Weights of a small GPT-style language model, trained from scratch on English Wikipedia.
Size: 16 layers, width 384, 6 heads of 64, MLP 1024 SwiGLU, 30.1M parameters.
Architecture: RMSNorm before each block, rotary positions, untied embeddings.
Training: a variant of SOAP for these matrices, 1115M tokens, 4254 steps.
Each number is 500 + 50 x the weight over its row's rms, rounded and kept within 0 to 999. Layers, rows and columns count from 0. Numbers have three digits each. The size before them is the row's rms in percent of the matrix's.

# gate: layer 4 MLP gate, 1024x384, rms 0.172, rows 726-811, columns 144-191
# up: layer 4 MLP up, 1024x384, rms 0.174, rows 726-811, columns 144-191
# down: layer 4 MLP down (transposed), 1024x384, rms 0.153, rows 726-810, columns 144-191
gate726 101:484591562570487571515399424469394531569439521548532436469526517455411411465545454490515489477420490525523462543500454518480536484435557462410460
up726 100:550449453492417549488545565590482495514558479441420497505618482480511522408478472490452581488460435479436490463549421488511544499599497471471507
down726 104:591462477475659494451447520453431535502512465487504466429507540432522544570532463479494489502587467549516490484401434494528518525499504448551512
gate727 103:448471536622442502455509473552554503457515474475450532492441520366556530505539536516506528514526553371424582468535629492560588527532468511401480
up727 101:525425510549489457461563535472601452478613522621450526487505527579487490541526560461457511506497456525451510563500494454490468522462557440411465
down727 096:447417509566420502444489447409451494472543460551435455553459529497591488512528562545514508488496483441434514486537465458463493515496483503462424
gate728 095:527421496456499455489547489485537516364433441475542523524463528475544552528485472441485531506498526442480498399657438470448359566453512541507432
up728 100:481520559447482569493510535457596548582482498489518540390487458425472434467477565513410521492421454546493519502478589558599595552490542462427462
down728 104:438475567582535487479473538523575495529516533471522490487530460438478403604570496462576532482445537588542488517446550484522495484482390496562470
gate729 101:381508500448546516637554535527561532548524412571448540540564534511568487570522545486466487487503462487419535532425545554399555505548567480397543
up729 104:437532461531539552501470462398541496562452505497465465511489512567473367612496442437520565488496543544500487481419498441465492507509590480578483
down729 105:453497370553476514419479457487493413562523504532473467507524538502577476596501504418601419448374575507543428496486519579435539535440593418452496
gate730 105:452456471538503470445451505443541508528469470594494467555613425506545608595476489499475415473448470532486508514539553559405508487506617483506368
up730 101:476589389528510518496519475542497501612560530539572469465432496490487553556431495462516534524459542562558446539560461513516632485444519504513532
down730 097:451517428505343437445579557539510588546563485475538562448427500536463628528567496553481458521417598455524587484532579491489654450522528481451538
gate731 105:504549450425472451540521471400450548538414516460560484388463477509531596478517643405439533402551560461480391493538451471538470556424532550531522
up731 104:522543461558524412440535519492457529555585466513497508490578483520563470472493497472556444402410524535479602480446512496521482568496560493516447
down731 098:571614441508562521490413585458477458560504449559520502475536516525523477469501449499464485517629518491367497503539521577526582484463552563520513
gate732 099:500441466485528535448511450521526534522507534536471478500512461483556541502572420518429583532515564564582494472531532504493333497418553526493567
up732 095:510407447510505425538422473459458582463427485512549441567512525415536541511496466577488511445482487468487564525579545514590376442486559436487550
down732 096:519455507458518501551488439534528567535465478487452451487509493502502577427605470489410536524570438531448484514487485411515392532482542541502425
gate733 100:588496483490522459586439507450422439516568542493567516598430548437422550456409486488540542584435531460507428535471488467472493516560507666468536
up733 097:544506435488432467544531493565575443535436442484440443586463481475442546425536451565602491494504425522521583420513573451489445488441505515460522
down733 093:505467502490553534513492485471601509499473551450514527552419490485476498458498434497483537438550544425563477571518566470532581482470475554487538
gate734 097:622578535423540557551486493499439542497427506530570640526423548420441507513541498541431526456434462503488592490524487521533519525469539501472568
up734 096:514428450480543550468392481569462554537448541418530537572537518471526465484528468547493556462479471336495445503478477494597436561528521578448558
down734 098:462508415430503399431491443624527575481538521416534579507471473505517522483565478508494474468477598503437486525530501543454457553583505539458512
gate735 109:563423538536519459391481536592495467445495401519516543518392499462497477514416463458528529500546550557607546472432550465520469452450431535477372
up735 110:512469523524459517442454525494505369483507496459513539538447463543496531499435523504453489574571456434462542558537460501633418467450347506547461
down735 099:465440522549503616524493585435417518617430494530499566433483557484572524603508466593580462490495466534480561404467536485452499551569504523444545
gate736 099:490438555530594529550540556467606392501431538472561466467521471552467485538457447526478520516473504407519459549442466525541547588461412592520536
up736 100:616500450468517502513480474393490575565604488475441567470599501561563523508466499549539533394445485514433465444526599527522529568470479481521574
down736 104:536478573607398542525498508497497537474582456508471519409487560525501543546618509480443482398382435498446540488460448397491478504403465505432549
gate737 092:586419543592448490425454503522517485457534450392456544438490491484511409495519435538488566375489464469523475508490484416553458390509596506490644
up737 093:402410508444440545505451565489421499521342523563478424456501581461432422506546489524469540584471521605475530475454581576489471458451468543538494
down737 101:535535492457554466535491485504506554434578533499497589463491438418519529565509558547562508502565455524524506448493521518544458487533494394516491
gate738 088:543441443469552544472530514488496474559548600565505415517491493473426476445547526461468527519485485481498570579472410507483471455470536514508498
up738 095:460526536428492535444452521595551504496462423496512497563517540521557490482534585464481561409431506561491530454439378545469526398496611514657527
down738 094:520527431559486420472450447503452451540530500534533597441487427539454609556464550543460508519449415447486578553539419507545558530444474486528487
gate739 100:500518489583532448502488482463490425550574525410497499388434512533513448558539493459468529472601464547423501495417545479511474489574418584512485
up739 101:517451469485531513513447517508534537432489489512445493519519494461548565417521439484548537545475521399523463485564517509607528396471468525534521
down739 095:501547543524570573520547543513561509563445548511404599442507505455436521568577389405488512445580468481457493480526570453428401531499514565535443
gate740 104:533518479502447480479539442556410496500441528570479532587501507494451599458503504590499479524525506434443541437537428540544486514476533523496505
up740 098:468523514509506495560414495559498462391525499489491592542536434460433451559578511495623392544562536510421461586487545499462551503588525481486479
down740 096:487484520543438450465507448544445590489480480451486463448487468457505553504561511448480514410443577521416460507462534501490493460450483548409461
gate741 096:493511517518557517575484540452489433565519467481599408493528506462481416582364588500502435493545523481444487588513479450475516510452575496518560
up741 099:500494453462508426419505476592519492472560416496464568541509556515507556433581424492418539419494564505561540474538550525509511511512373504529553
down741 102:465549519468524472505424546519474457518534519501443538524543534564391450438546553503520513502429580412544482482558495450543459567524529552498523
gate742 095:516514495473559531514500464399563452448495481464556555520555465503491502525513486489424495470413484524511501559434542462403416432420488459478526
up742 094:538532453493542542424480514364567459457496497520494481516485510530470418450474459561475500508500460534414557563429510490434508505528449543508504
down742 099:460503484426551412440511499412399578495465440454548506443549496473432424388545575521452488502550499483516477458557536529441442449441416528459518
gate743 101:388416500545488439496455537538450415512502581552494447483448553496440538523440554473480510550497495535526578486347465482478423536606441492487448
up743 098:557538457406444537452535558554544421536507461476420464576466499425494415491522482505495450495432437499467528472504531486468438474570425515503501
down743 096:451499510495444524468560492468503475585517512485447455484480464505516567438534480481420546509527527467493531500415426483490509415552472502508555
gate744 104:609449465534425511540544429446396552551421498441464525452498537521496510483448506462511474477538473579457442581560501576608503604508557587514434
up744 104:438475553551527540530506512426562531517468559475450583506496599510564464472496548550461526537482561459482520492486529516392489449527488451565506
down744 098:513471492502518538518466477460566461491536465482579519539466456480442430519512493621452558467508522504494499392492540527485530492544556522483532
gate745 108:417500593576486469598509549486527457575480538519495509471485451552531465530500529488610534505484476504454445507458484557561517487515484469489560
up745 102:497525496435523571475495514488453553476456415512520551584463507506502471538414563531451507545532509549477517513524550473518622461468519535512422
down745 102:494481473469551553481503410469485515481495517524462480486502518455529494567498491527481579476550517501467445515584583494503444539452440522521546
gate746 099:543538486554513538391414547567541539557590447493510463456435451508428557495415526471469461545459615479465501434529538461575555481505510514448418
up746 097:405429499462596430575531505521494546603550519511583479478447585488436492534450446524535549503465526579513527522464535480540506525527503456570456
down746 106:494480491453559502549490500427527419521561486521601513433589521507396474576574527449439533477464527485521434495524550468642562408525578538447456
gate747 101:588506504524461504479428481467438464492469561495574485519439520530362453486510562509503586524525473470544484518469498519430521482481599508514361
up747 101:424490415554485490493427494530522620485484498420459477459517521562597432536544397513496492472548534466464665525488493489528517453530476469469466
down747 103:587535475479493545537447486541492524518497456442437425414462537495504421484534410510520534497537532486571493592528513485597474507523550512470519
gate748 102:519482499518524531472426502426574502506365531528535608500606447520527442529566442478535504509555548468463563510544465550558557456497535400548502
up748 102:423531492490487491504530543507500485492567441496497484553496364450486555460443527469525524580533430435494448372417487483517411477438561500468393
down748 100:499502474594539497526545553479494467483566506485535508579482529479509488396496615477505514461443534507545471554509493544424473486367500607436522
gate749 099:451509518392494514559471382438560372486471442513624464466495547509511521485510457512518460483453459539454401502425483443616441497489508556493530
up749 102:493498503482445468521560539597507481463503460496457512519506479412545572482470514459479526488459562538497545447437490440571512393599530395543396
down749 100:599514391523609455432531537495527519536370528422567565505540499490417651540493465482517543509562501468545592526573479454476517463501629530497451
gate750 097:474537448348502484549411462529521549470586389379530422440504504564513551523499524491446567538540448477520498442524468476476488524452417495526378
up750 100:462520456550461550481502503529434564523457541451491490624495394502436579476527468579497541532505528507465525498504570531583482470569506430469506
down750 097:489462445561422508510533504478402565461544468496470535469523555542439495492525442414585587503414515552544497501420481497531471540518487479440606
gate751 098:539507453495503464489590446429527515588562473511412443459480454514494438516612544530490500420501463462442501498533522511460523542590486466494414
up751 099:544523488597405397485457583473567509521562457589447556417647471473500515493569529449463546478429492570511552484487456473555529533528526512506506
down751 102:467547527439523393459472538440556443526430531460530549461494416480445539540520440487422499520474487481380497472531506417499486509558500458525530
gate752 098:462472454512520519498464528505487444531488528493501513546358491526534531539517420452595543399524446518605510540450568491501474401485500425552474
up752 099:509532608532473532481511424480518489512455511564563495488550479466487471456521501444455545550429549500535500452516399508547529522630521479540546
down752 095:540516393377590554490528524579531474466541544469439442432507453521433530429526435522643506460508412539530524454568501520488426508436528474479482
gate753 098:504490604438418478530436562499554435521530501542498579537554503477533512501490404490492591566403473504505516560573415401486568408607572505585530
up753 102:475453482502428537558567416411539453535486500483555522554426506467448454475597547473479500453467500569453529519417415521465531505442500480491456
down753 100:491495416501483462425414525544506549478521489486556453475420477411443439559551478489494455511588576454524468507533635544528539517488419562509518
gate754 102:485464538516536458439524470500495531563486433609565412492467487520520329537531461460508561507441453515486520498453502471595458477497459536510414
up754 099:465462554484509529442422429541510532485511501409454444529550564599448545478444492523468495499439498513505438565523523564511535466535450527420536
down754 101:492486538451470489488548497543575503482448491530421603522529565479537536510443534441417463462493518511524447528628393607522559531556578418561587
gate755 097:533484493549456525581450583496500466545429405490601511489472532590593450463501426567536534545544542445564547500474477495520519485580535498536523
up755 100:470588445561470430398457518551449538491501487449478528553435510551433418604393515572424524585489455546418435504499463516463563491490515565450458
down755 101:435508523546492528576512451482520438399583403539479490497455450522483574512389454488452449498510507429432567435520540529492538496501582476480377
gate756 100:514495434499540536574544501402521457515412471529488587523570523389579501545610612557495430512529443470518519564479462431574568428490468498439481
up756 100:495392498471422422501463474521486448471498367496497522410494512461453494554534575486448501582561505477642535494509530431386592577455501570545491
down756 096:486504508442566493563460486517394562489519517487570506423520495497561573482533481479596464454521521534454433522555440450533466550449570542508476
gate757 095:559521450508595566506452476531490482587496474459578511473572609482422621417413461584597495577484599463483489415547503486452506579504511576472552
up757 097:530520377533519496470397485514518566489469540438580473473561509467518568472479524498637552542474603462475408519483514553471494487542493422444447
down757 092:550524434346556484518444469509516525455524436379557426540491421409480556545495532456562432510441475498516409526448513553498538542518522483497551
gate758 097:452505567505576469544440478533681522612517478470478516504493548555493555595538494449508602475562521570516562525471551507535464514536496575536451
up758 098:476436392584509504574555527484514523441506532447496540460495492557500553459453414398529509501522579466520568475448504435468533506471452484494591
down758 097:469528530451386591499478511493469516502495476496575425464511534500526579503470442457530517557485495496453549557494482493564517428439477463440463
gate759 102:449446435532470464498444493522455512523479484497482541519516491447463342438510491607504476528471456534540457587444493548479550511550601547472473
up759 103:502439507545460359400505542515533502413486556509497464548528488570451553449506506509591608516408524487531449535486451491527475483471525480498501
down759 100:482455503519533493467539470440507412441503431438518519417530398474623490540632577463511511471511521508501498566401442423492466507547503573533549
gate760 093:421481563545491507494481508544501504548523496494529314450556445517474517453470480455391617547391495453471496512557594372439456487404597471581523
up760 097:503568409578385539465482427469481493497500416480504469501519453502438523571439505532522487493488518626551441478566395535471540405570518541491509
down760 106:436539468533486495540486482482494545436507453562473542494499553495489491462562533450432551518496556606533546528528466488411450507494531609501516
gate761 103:559459468544523498555508476413513491540439520506500550384535536468593519469503552449418479499456575561474567519529415560432473497440401520515539
up761 103:419464552587496441486473430477457423618468532511515548432494582513467553493592429483501601436487497605424416435457494536497577484475547521454528
down761 102:456377508539458424489401498490560464452515419440485529473515490508468562495528499470504511520463512472490576530594508548498508599430509471441567
gate762 100:560465527481555428428555544530520520435484511532464388514539535510556552587455545513559520504510500606539569567502519368435515479416480534603475
up762 100:490429482500607506461396423507526417523439473453478483562520562512434555536537440470519503532541520456546412497470492558522508517446504495495428
down762 101:524532562471490464594524552658482459523466493586593505530533530474541459541536560474410501609528475403558458520448485321495425479458492521485455
gate763 099:509517543557550551459550405586477475545555412522511557383490536583481567525441497463438522573466449526502547489482488504532508489556470559545463
up763 097:491480472440479500494440500512528569515461435483533434611457439484525534544425503452504442473548535541527514512562485602572538459410453528436518
down763 095:529531627466528552460538437468538469490485459499540437470498426458521461366489486503498398564512506502464576564449504507464578460481518446451469
gate764 103:573506415464469533477484479479493434588488508506452462447508468458461549441601462465537431553502452529532536530466522535561529520501508535549552
up764 101:563524542537488395576566531444481506471598481469464526572557492466527506535492482555417481449473512492589511497435557474513529495492374433447541
down764 097:476439479448405470500506470440523547492550451490504408491505487510444573462534529512468525505438472502583483514468470490507486527521438565473521
gate765 100:468469582405438416498428471481526464524449554494468511443472557467492457456551485501562525530505593505548444496449494529436492488592520567501441
up765 102:423509550583494556467435545486499518548520550425550515481576520485450597539543529543409542520481439432532540602526479507577568476492503519467474
down765 105:468424488521511497422474557572505464487553492482565559510517490559460496619434511424492530531553442500503471555500519456508572478476516502521548
gate766 101:564512462451504464451481519479436416490462559522519506556488492540541481416454496558535486513509525562516552484382522498477534500454503491584432
up766 103:503534533479460613488464481440489409534559529470418509417623492498478472487413456527482472567540583524523509497540401543520516476472499524480559
down766 100:569534480466479486502478474512495492456413476507479507499465470491440514540519533528385522476516488459516439502496490516511565450558531529517516
gate767 095:371524404443454514551468585457473416447499507520442589340442534525489469458594467510486500520547468618585508528449556498438435478430533515488533
up767 097:465456528457550484503532470467557509534508546440483481542548530494428448503532467431559413462494574427507582517516495481601513527478448472530502
down767 103:391462498525472536577511559469521471541553613570525516460451511483471547556522496481578546395529531456461463548526553498574494475567419528511597
gate768 098:460466392558456538481452592414501495455507430468446477414445521397482490557459424508532455500449555496615492581542472483490489451513490468428592
up768 099:492395514507500520519437566484492439529568493574396563442467495472425499487436433461525614540438448567517475498499542499441393496502562536551453
down768 102:501494473538478540539483515561492448575608417475507462520394476425561428482507451503534455532588545475490474431510472503395542544500520456441560
gate769 101:510554472463465501467540506458495523461459498481468501402526494461583527499505434481473448623484507441541488548494572510454566556439469573515485
up769 097:507574462491563521542489482537493481489497452461486540434375465474540434509553497535476481497508514622450501516473488564464468490494505421481473
down769 104:569531551474466484493474429541483382587564423561478545412503485473470523539519490529449506545441464526444446432569500483475498541425576453474459
gate770 110:518588569410513671558541448535412510501447550421479461523479392502486406435471536522521449518448525455435509495463437535441559481435559519414511
up770 106:474513580547545480542509546443496556484435515531500326451549488452537523512413531500460560512509439484508513519540410591499447496447536578475489
down770 099:496445494528535486450506506521506480465554428509472441502513428431466433532583607568476508533531518507551604534511513558535495415497547560524492
gate771 095:535516504571560435420418542477448540430551468565456527476456508444508504510456488423477469486522510496454567515466548516522437552483514494477497
up771 101:457548499499447477418431536508489550506484465536471491538448512473527480503511521514424519490511529483468461577485524457544535466381542535445445
down771 101:470554469449364540519537489496493520607541611470529518465509473524520518425572507494523511483499624447461451501517543472423409481576506570606479
gate772 100:441509554426538497520526430460440470407439466479436489586446490464592410446469435487512607496469488521454498482556453566573572445607510516574564
up772 103:569477622485488555500506497568478510554482518521500574496546540516439550487415468494452434542571507382522473507506474476537482506612556482608509
down772 099:527485416470434510405480560527445494493447546449452400586602507461499496454566485489480547448485611499485485479559570569510533493478384523533499
gate773 089:596513502483463530552546475427475507536473492415436449466536478471427566540465529581547492449532517550432452441561513475458514468532496416539505
up773 091:523525374474453555552612452399455538390482487515493444569437479482560470546458589510569451459513432538460427514459476527452530513491483456450523
down773 092:444463468466517464440495527612532495519469484558556467512473444480523592431370470534434471562496473576504510417467460413549585493571439361527501
gate774 106:495586519470478517396427512628534461529493549466494479500494513467579505531529511544587553478522569457466569457525613526448458394502538474484495
up774 101:491540474539494534541532497521499615465521502517567479456521431489498463529500520470591532487479521504535442517436468458526467535526529552438555
down774 102:517496396573548544484457477418514462500532386464477429469551507471491471445574481497445495447438537490517589439298429493466530447453528509456517
gate775 102:524472438447511518464477534508495479535480528457520466506435478437563442481476451459483569418468460469514517500504536490507446491518517522629478
up775 094:411438515449430557481575541489457549548507417429577524468537476521474518518474486548510502549540433506487424498434563467433484420492530514574475
down775 099:474506520495515579492413539476485533567465451569501582549503497553518658550524453451524417522394476527512543472497537535441515531494484598343515
gate776 107:520533461537472521511519451465454520412456554577476490570606548425523433513560514476571485537470536565383449593501435591523485550391528459591465
up776 099:524496487482478433550468494492513450439553536465576562491455580527438449473378463491511526472395520427501466540461472510526599475504563500529645
down776 104:543559487454473493600445482427489497445495507456586450439448517519489522456522550475564510479514545541469563538434602522504450493372430591527447
gate777 099:518505437563492460538416538515461525484496513554478498466560605482514438462494629492641526563497579516541585518484569559545532524453579636457525
up777 094:462525531480518537502568470457529539445502464506515495421537417452477475457533565401553490592470424570508456515454423437489550442421506421638444
down777 096:491542572447449470444458464427461535390476505524446448527436437518453508507494514536551515433462486528455502460510434479566553540514541499494433
gate778 099:393534530524532498523513493453464457550549484476636426569552436516553491422535600517423480523417454476609545438584537463507486544483535548507553
up778 104:530504605512495557498527385455501464459548466485549622567464438444509468597520521445532489569496437481548443461398494419465504550565562474478472
down778 104:571511520571479474452509468457546480474435520489524501422539497503450411488540553487489448551585524516451404507508494503507534443568536532536555
gate779 106:472509592502581521519455410535506411445504517574534471491526461578473540461471495510530534538485560504615477473563481455474454470503498470545503
up779 105:483526434447540458494487527428475524504533499600551472518526498498507502418524540410433443480456476535544528504455531554410537583441475498536470
down779 101:421563506508468522448561433505606562598512455473481412529429444558426557451456471492434443446540486540471505494516526508481599562470457554450508
gate780 097:517658511503569463517473487434620490498499462511581481440476500531457544531582498509476535595440586496443450528433526508636463509589543451444478
up780 095:433513449549495453526406589503526450462425519431543489520472492476508506405494441436470557400486578561500551525545481492552472470556434507518504
down780 098:465473565520505528421518534527502445567396402549494453491585529471477400498543500534405445511464533498440501512583453538578447432381387494485480
gate781 103:537512417486483504445466465487390568573498491509469543525576486438532455421543570484465479453595572444501571514550439543568420436590505507465590
up781 108:403437479491524500602529580526454471532505563515510467421563507457568504639413428556530620559429543514514480539466505454442471456443523510533552
down781 104:508437545537531409536510572501458466480513469485453376472455562504436421505473481521515589505496476504466472595466536443513531503427523525528553
gate782 106:474576521547465400504530584450444583562447502560515583555426483431535523523517503608533513447477380518474543522567521461528536440471429511559451
up782 101:523516526485454617348442462488525472460456467503454486453507475463483513485454517554573493526474519493503506450551488454530462523492397536503534
down782 104:504503483490636491547500533543502530499408519511477495488455495428424581525505437521477464572495490497538529471573492534417471530412482513457449
gate783 099:574386497509519497450576498498459578462527541556565582481463486578535523601528469570454502535519559532481437459475408522444569486553539450508492
up783 098:545518530401491565499495486459540476580441560421429512554466529485498487463468531507544578457475492428449478541538444553464488516509528488463530
down783 098:506397433494455548442441481532563463511561545554443486558544445471453523410530477448521451444536473578592452515630556526484501435506499473523539
gate784 101:505455520444470532537598525500529456460440548566419562510557483462582412482463460450527603581398504481525477489508411541543606541520598487510516
up784 106:534545395423575509483494579473446438472463549463494528477568529415469478494524496513477563538487451546485454563497542479504508522592562584556452
down784 100:434459562508393516538596578469480531415475504459465544567449584533513483507549426449522563585446502510534513516573506398436447482541572476466496
gate785 097:514507486500450529547447520550423517511496557524444477504427546502559513527496540522557558398574445449543474425449580533513539465444487607483387
up785 098:563473500538490464469558540534539556425501460481570522497544518482432488468528442450512442431472503573466511475507512460481460473477568529625551
down785 103:441524557517511421398533540557482514498580508518427527512587467517472623578457493457586500532530465472473495496426437484485477485528524529532534
gate786 101:365431418500511509473471581514503455462549503456588470473446394417611549540492519483541476502467489510483506513516463483522632569554554564510591
up786 103:541436589589548537519493512491542508409541534494468516488513472504513465546484480426570447491531564565354431549475484589582403443519471436509534
down786 100:575524550493470502481523515623475486497530638555612484541507491448516525478449498553434504477585517515451436473489512451531436492495430519497609
gate787 096:420470519592528565508448470477463495470554558559451501489586538552511442477449461430501472453509546493525582509588490514574540482531502472485509
up787 093:504481567482484492538500449527528596489526495517448468537452542473473510409459493503455560537509512531471573407521519570547513528422487457583504
down787 099:504452542553579545579490546522444445489542528476452445541507527443466521451512513367509535488616474415554509471429420577561460475392608476539507
gate788 099:551506477454471472513421466592488532476496527478580478510520476487597508533510554546577506458572511471540495452561478531501482451479449420493420
up788 094:458488496475514554574498477473589430526542578521467571494584547553528565547431457564459484500536468400441481446518489428507458440534530424478475
down788 103:526586470405449451393457515506446539447437489565463501598440462558684557485499486503447544425476509388568479509496497586486490487586472454474487
gate789 100:550482491475507517467531522462508480517453496484569515473410467508514431390508579453524554580487556562480537567528416429507452499452570609496452
up789 096:444550550514484522479468519521534495523532474545512555508453498573481462530527473542537478516492518597455475551536606454454527580507476515565457
down789 094:504522534529498498484606371554491503424504490506439470499514476444577424425508373525475416503502547449430502546396447545570560504531489484461498
gate790 094:536582479580512488498581448511440414514528507541424442422563441524518571448504614512473516402568413448534498515481488476514459455470520533406469
up790 097:605568525569505499456499474515540454485546565560395481400579551594540434533510471400455541601572374507449451470469497484509471401454562581445519
down790 096:497440508482499485474481496524558467445566483481525499496539536471482445462505476454517582527482502476418413506554554491485513562493443394550513
gate791 096:547550484496459508435507418503518459505508491402578512478572460609499516440518517452544519558505565550455446472546509499524519453403529438511536
up791 097:528534454523512573594481536490459546490531441456487440518495501487536498490544469485510506447508414471530548443463489561518509495566498496454440
down791 100:511402385471487573560573458527537618504542543510561502481534474474471499494520513446575502516535427534563499525506500542473481455548566407452450
gate792 101:485511551513581534595528522508415542516535460505550470559371407579571453473467496550460521514489478479357496467500547529459526478575404479588513
up792 098:456570493469479584477467503464480489534568471542540503559466542509521604527553493517410464528516462521534401429439514492616529534495458454503598
down792 095:434494539414386517473507583471475588551491485500470559533613556480547452502448470499584454486486534551581538517460518559556433586535543535540521
gate793 110:451527535492592614539429487568540553508505513502483454532469492493571405565501549499567532522544527499539495530561551425513468438530463521512562
up793 111:520468436458443369498556513431417451459471508497499497497500543491539387557517503526475523458504552444457504430464495547535420481404535551519379
down793 101:588444331538418547519538511419452542432456464554450514509447484456529541581490462507401526484553488539532387424493492515574411544576545553428514
gate794 091:439468473566539484528458488477615503522531583476385554520500535519499496484498562553480547448465428521462506536604535519510463469525539465509420
up794 095:486471499498513486505467452502554555420495512520510394541510483450462503424524527501599424574469506573529506456549477426470559497463474472514604
down794 095:476489480565451583480450488469510495506555562605474432551572567417544486439425510523450476504524553458486450393524417479476562502598465485540448
gate795 098:394552608548476493478473561587605449450451471444454531564513414508461605454555576410510505545427498558573564463466544539457597436488450469546498
up795 098:477381558392563536483552405495583492465506524499444524469569440410467563439432451609458468498511561476447528451550505527532509535436543550468571
down795 098:425447424525551503493614499407567482445477480544441570534490495524494498566445471611572476566516531501545493488536447498503484544595596537484503
gate796 094:445507522442566515461517515453525398461512515534573537560497624613381509550521519503500506496478516505493442523520490469436464551610462543559504
up796 098:423553452490452463554513483409491582532492435464518522491519512444504544432472587462529502590619507547551491526505463510508463483475520457489555
down796 104:493532516467461430489490466554552486492609492450526429493572549439575552492520452504506522573585414513507583524487453532482429449423558558514535
gate797 103:519487519466418548521490516542621420498504516498471532446494527470586534554549388450398542495596506409544507479511522549428554496493507483562535
up797 104:544540501518477538487527456576593511506529440425430468470492429536554494553452470478429559494460466472574393579508552527443537440532488452446424
down797 091:508456513427421500540363443521569466588501551442429433422551527532516457499348485420511514479503608484544665547536485452511432464464564514399498
gate798 096:368523539495555570524435413496499557465434522537586478464511505518464491525605416513415454436560545465440524490519450465563504526495375523524467
up798 102:439469440526409533599510484550597444399510527531551442459545459389556408641591543505489451492479411491537516490510497522493587480569542448574548
down798 100:533591547464511477508466512542442433541445532507526552545483575547507385434491415543621399531492452498493529556553467522502566437561602386525460
gate799 097:499393453502466344457487576435492475496485522590483506445489532480406534458460556491574527497487605510469582465588455434489502639453497487473499
up799 096:495518547569502475460475478529462528513491510484425534521427523502486473517549466502585537497412547498524475575617476531574459532532456492446604
down799 103:455397505434540526437487342429486526512546527482491447452498558490491558411386518491443464495411529442457534527515569499498550503521469530415493
gate800 103:554444517542480577466448565596424502478454539478457548575424523448573498438509470577562542464460501466465499519534495518553539570488402449490549
up800 100:495516401434474468472477472574471422524613515466511589470546468479481532453528466533553524546523500455497523525462499544487607477553488495385493
down800 106:431443407518599439451517610504532551498463526525528557408522581517501511454539493498529496543507460450543499436544488555541412439435473514541496
gate801 098:522534541540547569506422500601534511590624487475657491515476435490518511482512535561522433541461486491483426527542447498509585415477459499422523
up801 105:507504517600436413554410533510526438484424530519422477581493504585438451471603450585451540551516540479475477450474508551416435453518469484518539
down801 100:479452519535473443477476482492538568479460582559428593650487535442409551534438537570432479434530491500541505465432443498407483523485475458522480
gate802 113:536437407500460399531481522453461563532512417496413565534483528520487501546472536495503570450531515534474472531524483510580493602453419577483437
up802 113:480488536554503583539453556506554499475489533550475488504488424496457608528478448514520515494482517566429473474472480475593462387551574584395508
down802 102:577530513571404432476465540448442435540508452435500526548551515478510512577515421507469529509542516478560518542568533531501517512520399582527476
gate803 095:504534482576480532497467516610527483431531559502443433526487433526590485420470528545506447547514432491525366602533473465524496371483528531478549
up803 096:515463524441507461485515606469481575497386485528468500530448493548477494486492503535409454487615445497513452499541565488471471452466552570551436
down803 099:493540478546463416521473438496545463454477425503429469567514536437514501541478515482503511514464522469460498431418485432395526480498458609488494
gate804 099:416458615473583436474494530491535463459548489529463496513538477471509416417509482503511537509454424585574360521424506540582469470507495454533513
up804 102:461497471474519495509574467493492522538566556508513394525547527532534493485516519428510528506594544508497429529482490551537445437491458488436555
down804 104:453578472517445487508459488470461503526541448607538522388561546481489489490490498460490509406516563474425461516490482414591437525537487501598443
gate805 105:541521540488531487479507520528568446527515550616504531434481474500415529511571562482470529465471557487496528512495508519595476573507439437438434
up805 099:482495458468531442519505544479613407572511596584405499462589611537457465466522517458458522558545499479502495506569524501482576516514476421625491
down805 104:450531493449548440551548479391603457497569443563439537475536494502490424553485516427488470502511427468576493480423561525537505518559504500521512
gate806 102:516516548565549535569449436493561575484425481597500449456408535566482489457561461510521508427450450501535522409447547485471372537457449475531366
up806 102:410520478496533497469472496532540494456523540489455600494475401445447534457426536499434545521532515532469538498525443557511524571541412528452473
down806 109:527429555519434458548503563556479498454590453468503463505563540385482526469463541617527547445466466520548498459544522459569514529474564482564558
gate807 097:521489456540509537541540552455485593448546591456500527453499496439486518502509484370412501473552534469489508480493507478504442499564432472519531
up807 101:484470494477377576451579509462454456472513541496565492486481503562414534662454515501516511566507519553469493498548475515525531483578608524485512
down807 101:439523519562442556443598535515479482526487490517507557519483528535453564528470469541557512471458484479512486497491533557487536494429528519476587
gate808 102:481473526524518450550560480446488487513444546499515544514421529490392504520473498516485464502397526536573481437446579501496521474495494509428527
up808 104:570453525415539438569472547587524475560499533477490410567529482490403499484540426508503530572537540569426430559581518427448456507472516405594432
down808 096:552460450468467499422426452514531489468422506523597487507515463500571451519571511498516454436440468569465509437458522499513492559502538532483591
gate809 092:508491503586469558545459458479509478455537473503446434546444511488441565450555557547410518441529518514525493471522535490485452552422557511583584
up809 087:538488534558494381532468512547459541542467531494560521529500529513528516437561490455514527547533470548521436442434439519427511525474511517569526
down809 100:428512457523429457618600525475464534548544575448547486450465471530537418431505456446516479545531435537513469470502493452515438439401543444534433
gate810 100:464624445437502487402488547467507558553403558580489469604497471548532447499509450440572530445454570458486453564505558536488467590569529538538515
up810 102:456443492584465475612580466539440419590490421439559477472486468451426499429583510515462443537562512498571569426443438498456462489506483434555499
down810 100:529497560525507568467425523500516501516530587516547493435422473511507472476523542492553565508508548474443518521520534515473482469471521378479454
gate811 092:457491560504524599514491493519582521502529610540545480535499478503565505450541432474442498539484518419495484524527461451503448533427481577554520
up811 094:615512504423561466517481547404509509435460546576542481452535508459520527549463420447484530558466533452515516564578577518440451412447412461496521